python train.py --n_layer=16 --n_head=2 --vocab_size=699 --activation="swiglu" --norm="rmsnorm" --positions="rope" --attn_scale=0.177 --bias="none" --init="normal" --optimizer="muon" --beta1=0.95 --warmup_steps=200 --batch_tokens=16384 --steps=5337
Each number is 128 + 24 x the weight over its row's rms, rounded and kept within 0 to 255. Layers, rows and columns count from 0. Numbers have three digits each. The size before them is the row's rms in percent of the matrix's.

# layer 3 attention value, 64x64, rms 0.0801, rows 43-63, columns 0-63
123:106115114113122091154175116135119123136129122159148135118151176134134096125071130095130143094171117125113148189158135118138101136136146115103100151105143127151139095083158179134138116118138100
103:132132094143110152153150153138073118134156111135093152135162151136134165087157113159122061148105062118075145147134120134130143126140095113131102152137158114112137107133137127139146140132104121
106:146185135149115125092144136102094147118132161125162127128112168131162152130146160139105100115151178155128138119128135160130148155111125154148095192125095107099130087158145109129131089125136128
089:129143153124128103109142103100180138098140129120116156102125141087110099128116085126149115170154199126129130113128110129098116147110174125115144139123128091133121121102121123182161173148118098
097:134115083100165142121140102097168105168170156135114120151131124106119132101117113146138119115146114119105092112149143165098168126158136093138168143153145161173140097158138083102145126116113115
101:139141119120130139136139107141140078126178105175134113080146051142133138121142156141117145156126138113113174127127150113116156113093138132115146136134120113127151129113117183135077150143093097
099:100141174183124100152123158100112111119148129148140137116152137109097114130134119124147170135145101107147134142115127105176140116143147096100136096079164117128142145098169082114170146161116133
106:148113126118070098120130108102120119121119096159113108105065097104120167140112097116141124153109110167109145113125104086135100120180118119180136092137144150122109125097141146129104137119160144
102:122115178123175115113151138134133117125139151122092087106122198132144158139139139107112087137113150123140105115136126138099087111103088127116189119117114114131105100125119135112096083115090135
080:154127142110162136108111107096118127120129162120119116121120143105116155107134180073115143147130104109115100124127117119162148111108140098140145096150179113108104087092120093138156067096105146
113:133151111128140152134100123065119143114138190146110109150125102132107129147121152089136111100114092127085125096144140127096113126112151142118164068152124121121120106160127121131147078106173129
119:116139130122106105106154110116082155129143155103113127126143175119126133111153155135129138103199106133110155104097155129153143131172148110134139102118144177127099107120140088110134171139077145
099:148101141117157125115120116131131136111135117124078085103125124146125058118111171107164095108086111162101180132132104176147134129108139126149099115146149107103144151102108135102111102107122111
091:138124109116106089125138154087119111134126158138128103131157141131118159081088128075106127140122119148100113141150114117113134111117074100125127140127178133153117154114162166114137128182074153
095:124136102122144117179123128140120147131141127090098070126153131164097128119148112143131132106123153102166145062106142137130113176131121158134122108087102160121166156143155137128121141183130135
114:130077148105155146134161197117118090121162115122128099149133111148139131139128096161111142131153149125147149108172133120137146110161139116156130129092099109162093143122128115118169093077147127
102:146136122152186142078121163142131153126115096124131124155182142112128118139148132130127127188094162126152113093105126113143069116136140102152135151154121112157116105144109131172144120136087132
132:115109119130114176115150076137131120112119144106083172168144124121151127112133143119138136113122110121153160164097116093148157087148150098065145101134158144160111101131148102130124151138101100
106:158129127169138077098082133116120075141159141143131146162124115148106163153117131107096091127101106111165100104113134145136105107130130121105131134132101163100125141144077124150120117086157160
096:148119087094164130139129093130152125107127135083098139140111108113149122119121148123064106167145133067173170104144142146136124113124103154111159116131153131142090110153126173136117156144128137
086:147105141145110122121118133112156102085126109126143116114101073146146140168104156131108137099142167133160156168144141155158139151110108144094117138103170101120131138113093124080122099097179131
# layer 3 attention output (transposed), 64x64, rms 0.0716, rows 43-63, columns 0-63
104:130106133126130160130071158137087153141121118126134149124114132110127119149149121140102143145131147171159136117064183116142089141085095099129145089131087147122156158131154113134158144113141153
103:127131146130149166120146108098097122163152115126123112095133164110126083149124129133133140143145154129142068089102169130135151119133157098121129131133180154153118114132117160085130133161170180
102:120093171103080121128158124145148126135122125098136131138113119110133189140134081146138144141097093174142081108143105137091104116140137135093119148156157151108153123110083133095131155152108122
100:095097110119119092104097132162092126109110164118136094141132147175117109113132153121076099145129075154109143101135132164102120131097127124131113124129088160145175112085115105116102110145128118
104:121169159153139116121158157128102105115115142151115115113100134184183117157094173132119122166105110111147122105116152131163098133136153148121077099124121090113125117105135142109147117155095162
104:159102142162125116111133088141120195108097138131113143119130137120111106144082101121170097146175117111115119111096126187134076116159101144118129129101112169136108125125112135142126108159122152
092:150109079129146148133128161125103137158113115126077095160141138120136142125120126123109117172102146093104125111121127103167119136159161124108143145165102184140128177110135171153089103131153145
098:087162122157148139109140094111116115094140112173157177083154133134134077111152120142106089145124155113112149133121146130114171085112123182139126134145129122111117122149114137163170139144105128
097:081158106103101128154096118171159167106148149123129154133128091130133087149144133141169156099078116106120116138153131132147141137141191131150141163107148117118162137128107093112118146149140154
088:120144113161097171163153186171135123116143139115103167165097177097165119123134110142132114113113130135143127129124156141152130164173186159121118143140127121157124121097144147099126110135141136
107:100174127124133153150162114169107101149082119101095154115068153115136148095143122148138125128090131103159100156124121145131126137169125164159091138111106114162105126109109144133145169137123149
127:122113119121157155156131130112100085160124100128101151160146103128148148196114125112091105119074123133140131139109134133111101125167128137094125167141106117111145162091131152120147063144138131
112:101120139129103119137141161144109142100136161137122169128137168108115116130188132086132118131130167105105097124128135128097143136095136122143194108087161067126111104115172133130135118151147137
073:111121112146138167137157125152129155133147113114108109142107129107138077184146118147137097091144158111142089121107139157139113122141186128127161106150110145105130162152102120074115110090149095
094:111112126091133137096084095139121134154131136140094109143085111128113123136127108132136141159094146110081145134152082111139106084091089112110149119129127086171138135141097111143093099095094141
109:142155116178094065109157133136162140130128152142106106112097104104158121131135130092123126116109159123112156126124113106180149161098112129135110145135155164127146124141140094140118175169128087
082:111120122113156146141128147161158111099144160113125124130085137132140107131092138119133181111194112128111129144142121121142125143164140109137118135109147192139137146096174091112143089143087097
128:136126114129156105135104163097094113139121123139112108131144150140106130188126142137111149087170158144131153150108146119129154162185174137122143158151085126113102128071146137133156109145128158
106:084133103133166120149185138162154135137150086160118120125112092166127123094127143137167148138134140110142138130150099094118133136138142145154086109149170122140098133117147111110143136165067146
091:142159116155122139089115117139149098120162143143128127126144125167082089141102103131128121113153140166117138109107143117147081151110143115166124155127090090124128105109093074156152122149072117
092:177126133127071107096139147143145167119099144166122135167145133128106142098141119143151093161109169147113115113148115115123122133130152130135142130124138114097122116146131082182161192131114099
# layer 3 MLP gate, 128x64, rms 0.122, rows 0-19, columns 0-63
105:143097165114097074090106116125127106118189111152079110106092137104114114097122158136135149132138146119142120093096121116134109177146134103096122150112131159125119119124084124152137161106100136
103:110118068205144121121114107141123129136183143122155136135109122116130126126143123154128127093180101116130124105126109111101170136136128131133115175108144110173082136151115135135142133106176123
081:158138131128132144160114154140123118134108132062111114141128143091140108113142154111140087118150097095096096144135118117128090138120136137122116126178150146125136107116048128139134077094103149
113:102108144130126102099129157140101117117155107114156163147126118150155103141097143119095099091110135127094100128108146127135101165082183134134089105117104075121121129105066136110124106116120117
106:087108104143113126116133164127146145086102128144139099177173096132093121131147091132106110125086132132106110142114125095155126175130125174182106128111149137112127124178147126131150120097130105
117:145118108129096113116169143145172142092083113122130153127152094113156123116146162126099125095074078112110125133170094128122113109111128123141099135141143092118137099151119146069128121164135141
099:116087126106175140125152095103130127113112167124144144105087155151090138147152159102084122110108126111126107124124145147113124110125160113159128080118150095122077100101158100092128129103122094
091:120133147150152074142103102110124130143169098121148131140106084127154081102160156115167155112126121125149127133152110088089106119156102137097107118183129121123109125117158083143108157128105129
091:164110111155148128167096093138120133107119114072129127143112131138133091106145138109118108140123099144183112128183133134115140131132132108131116126091174139176139156080143093129136121108078115
109:153100129140126127125109120126146172155120157141131101171114154150105143138111117141110120156141085126124116134099137123091118130114192086139179180139132153099111093138106125172122123102170140
076:133122162099156135134127120111144146109109137114108100122145133129178158128081125138151072128124156112170146170083134113116140137125145148149138126193150129140092164108122108119125105105104077
105:134136161147148134139113128137164132106127155137158128095120113151139174144133121188104123143118163115059132108118141127094161128163124092153108149103131125132150064130110146117150129091151151
097:127102153153077118112071102134140146114147103135153131117103085154096138118115129184102129121098148110129094116139120098147131105130109155139142122143179161143112121093140178149099151140148142
126:126131115119136113140136139156162088144109139151152056119130114122087112116115104121151148138130140149114106151140124089134080135101137084131073133168136154059106118132120094124111111134134127
088:165121132127118144145128165152129104103129139115110139132155113103177160115151124111066106146131078163109159178105164157135110142119141105116132138158097113085135133128136112141090113129095094
084:130133139103134171132123127137095098164135167119169108122126137122143173086175143133122114120096132159132097108080150183165148096127141128132098134115114146130112124123175105119147136133128077
097:171127158143160128116159180105128141092103137100150108141118140101170141121125095110118093162131140101109119134114133140149146158163146174138092132134141080092132118131070130155153115123151122
099:147128127153124122098066152124132131142146100123134099138112158100137114156140106104096101118140084108119092081101094123117117153128156124134141104107133167106112110084138101145105093176135165
097:163134099097118111155117125084149108108117136112105194106105111089143143112162119118174130124138104146109146102125158101134078141126120128115108138119136121108168138115097164094093155142153162
079:106118133130109149089115104121114108111111167148114144116141095150139081138150164136142135119120097121086096156139094136195117121126150135117072159095118122106133140129108147142160124134065122
# layer 3 MLP up, 128x64, rms 0.118, rows 0-18, columns 0-63
103:129129152112108063093081132111130131111182150155110169135120163127167122115146142138116127129130088122131100094124102115145150140157119119097137139125103147107148115104105107103199129140120151
092:143139124124185107145174124176121145125110115134120137103134151105123058144168134077097147143126114096118102107144115160142128174141146151126133121146111074106128118140138151132152136118096148
096:108108136133137090153121071106103142122097103131096135174085109096136113119151144118096108157129111086149126108115126113098098120117102151137121139117159168126159141114090115134129120058120115
102:125143084144142121109172147135133135130119126157179165166120116119118106146113124139083120087127122142074132141152150121142065144122173126145092170161161133128159144106142139111130120119109154
110:093114121141110130148153160082136110096111114128129138170143100136125127140129085122102120127105107160077117168115142104119151145123115186138117133115136135106108091150212117142143117147140121
121:128160129118139101126110093097174122134150121157148115124139161114108116157104115142162073097136122116146058143150131097124105163126116099161124146115157134103099128093157134099101126104097144
100:081129125091131150091180121141097137158138164114099134117103130127113123119118128097144158143124157069125132126098135138124102091113148143125103133088129107138076103093106112105119074144118110
109:095124137131158086136095129099122120130162119136146092133108122133144125129158115107172123139157196106156122113135084091125107126130097148127086113145136147141089139148177106109151167130161142
091:129138166124094137074114160096128105094143143224131151135111115103094142133155114121125142143139131114110166115115109140181150090120115139105138132117111098117141142116141143149157126139144106
100:118123132115153121126126125120132133111189117097149156093167069134126117094131120087121126148127138123173152106140128128162141133170067118108103123107163084158145120142128108085119157126120132
089:091131145136139135151149153109127149151126102144094095097096146116174103069130097155150134086126114119137089169137097154114156095136107150142167138175125092154118138110131121102120129131149131
107:160141076084168128123126124144158065129122155147117124137073126127111162134123114117166166119125175128120120107152136104132147117109126140144149115129122120150120143100172109105153115108079097
093:143074126104161077163160138146159113150125133131100116107098130076134103125133105113133157137155089131130104142139142128161117126082117135140100101125117121106147075128181137144157144160132142
118:097113141121149162174115098170127098185118132153147109115156099127129138127117103114161079125139128157133140140102138147143079170140157164153136146141130165117148114143133089139107153091139131
080:121133105137147127137135176150103083090147112147108127071128123106130151149181160125067100147153139134125104098119130149155132120165162126150101092148144111119138157158122130163135105133108108
087:119128141135099145104130154127121137164093168139114125175130138157154113135126085195091123145110114161116083145101136132147154144106157137120122133137119188161128124126157123178125115107102142
099:107152069119079076153123148151153109156139111145101132151100146126124138140108152121129113153111155125119116151091104135137094122155141134102150113084127098107134085108130123083102081136107113
099:106149101145169161129156160135158137133107128127134138085179117116121138131173122146123140114095127141171116112118136109172130135129084157118142147168104082123102145183127143106136171147146134
100:097134126126148110088109158157116147146116109143151113154148133167119135123108168148073123109108126110145122140136087126133138086138095135105111147134136129165082186137159109179158119126112094
# layer 3 MLP down (transposed), 128x64, rms 0.112, rows 0-18, columns 0-63
105:130135175127139124124103112142153119079139111154087132110122172118111129120143159126178091138080103144118131122126106154118118152156193110090091150152130111134151127121122111134169125123083145
101:178101132083124126143160137106148111133110142097104131177160125116144180161108069132153125116178134113111134129128115129166105111119145141110163125123122130113145103084116100138145126149107089
085:162109101096184144110124190166079084162163128108122134109131159117119124112145111156153096115142103159102105133117129138123143139151109159135129120129148138084125135121109127157163100128148154
119:128143101190164184118106105124134137142097119149165152142139130102095101173121089139141182154125131128107142115116144133143147131149136132145140154153112120144128157077172122121165104130139138
110:144137132166121149099103153100140103143081121119097151112146118069152084163128115081103124142115159128135139100148127146140144115107152122096098107127113145190150128141123095155135095150142115
127:101088132144144105165121107114156135158104103121110090100145122114169113113114134119122148118137154137134109133120153166129103096133137154155096127132158120123128121129142109029075122149133134
096:168131103171144164123117100134151077096088149125155153122124124120124131106142158105121149160166138158137114125119150088144163128133182110109117106142176133127135115152140162106155132151132086
091:114080129131156137119157122159159111141141075125141161121123106141130136111109132122153135142083051096124144162099119112106184098114111131125138147140086102136130088109144119146141127100116133
097:109165152132097159146147084133156152134142127122140106117137130173176119156136143124111160164129123147153144093175121137087138101090145088122091144076125124141117124125108140128079149108123114
099:174142139135106131126110171114093154105162130134154136112160110102162128084134123091112138150135141093150163092147131174154142120151130087145130150092152090147140134111145153100155152165125146
071:169099114074116103132092117131114116165133143115142152106131133121136111130138178120137123115130162137132150038141142139101152131074118125127087127108129102105169143139141106123116121102105111
106:156138098101157123124128107129192097132117131149116108110086125086133097162167097088144121143119135106160114146143130130167104113115121142125148134099097193132106152128119130152112132140124076
095:172090141104101111152139112144098113120143107129120097102159107134145138103111143116145146118128100112095083131101132093171124115087095152183129129166137131114133118095156141112173169131153122
112:128126126126114159131095099148107091165125090164149120128109143113129149138100115142107053131149106128140184101124141154101133127156135143121133131125098163184126094135154156174121137145139125
078:099149146126174106100127112123112139144112116107142119122156143144091111090114120182203177115133136089126137119146125137131087118158108139113136119142150098147130186134151121134145139129156163
081:123123177139147123139141159123179142132138129134069135089120109134077119158121135127106114101165163136159133138134180082151103118100076129121140126125145112115125107135099132151107104125149166
105:082137115116162112134117113124148156140135157107092117146111115142145117127166096145114094087094148126120118141107091129176182144153137147157159150112121132074116129112133133075124113099121096
096:175131157153115120165158137106141143170138151099133145099118084092163108157104125110127173113178136107160129139130141110145127123128126131129141150077135152182107102132138151091110155130124113
120:114109130199101113140117154162126140112151131121162076169120133132128093119119134133128147137126128115151081129103100146147127112098135099162182126172147149130090135155136155123158149137093118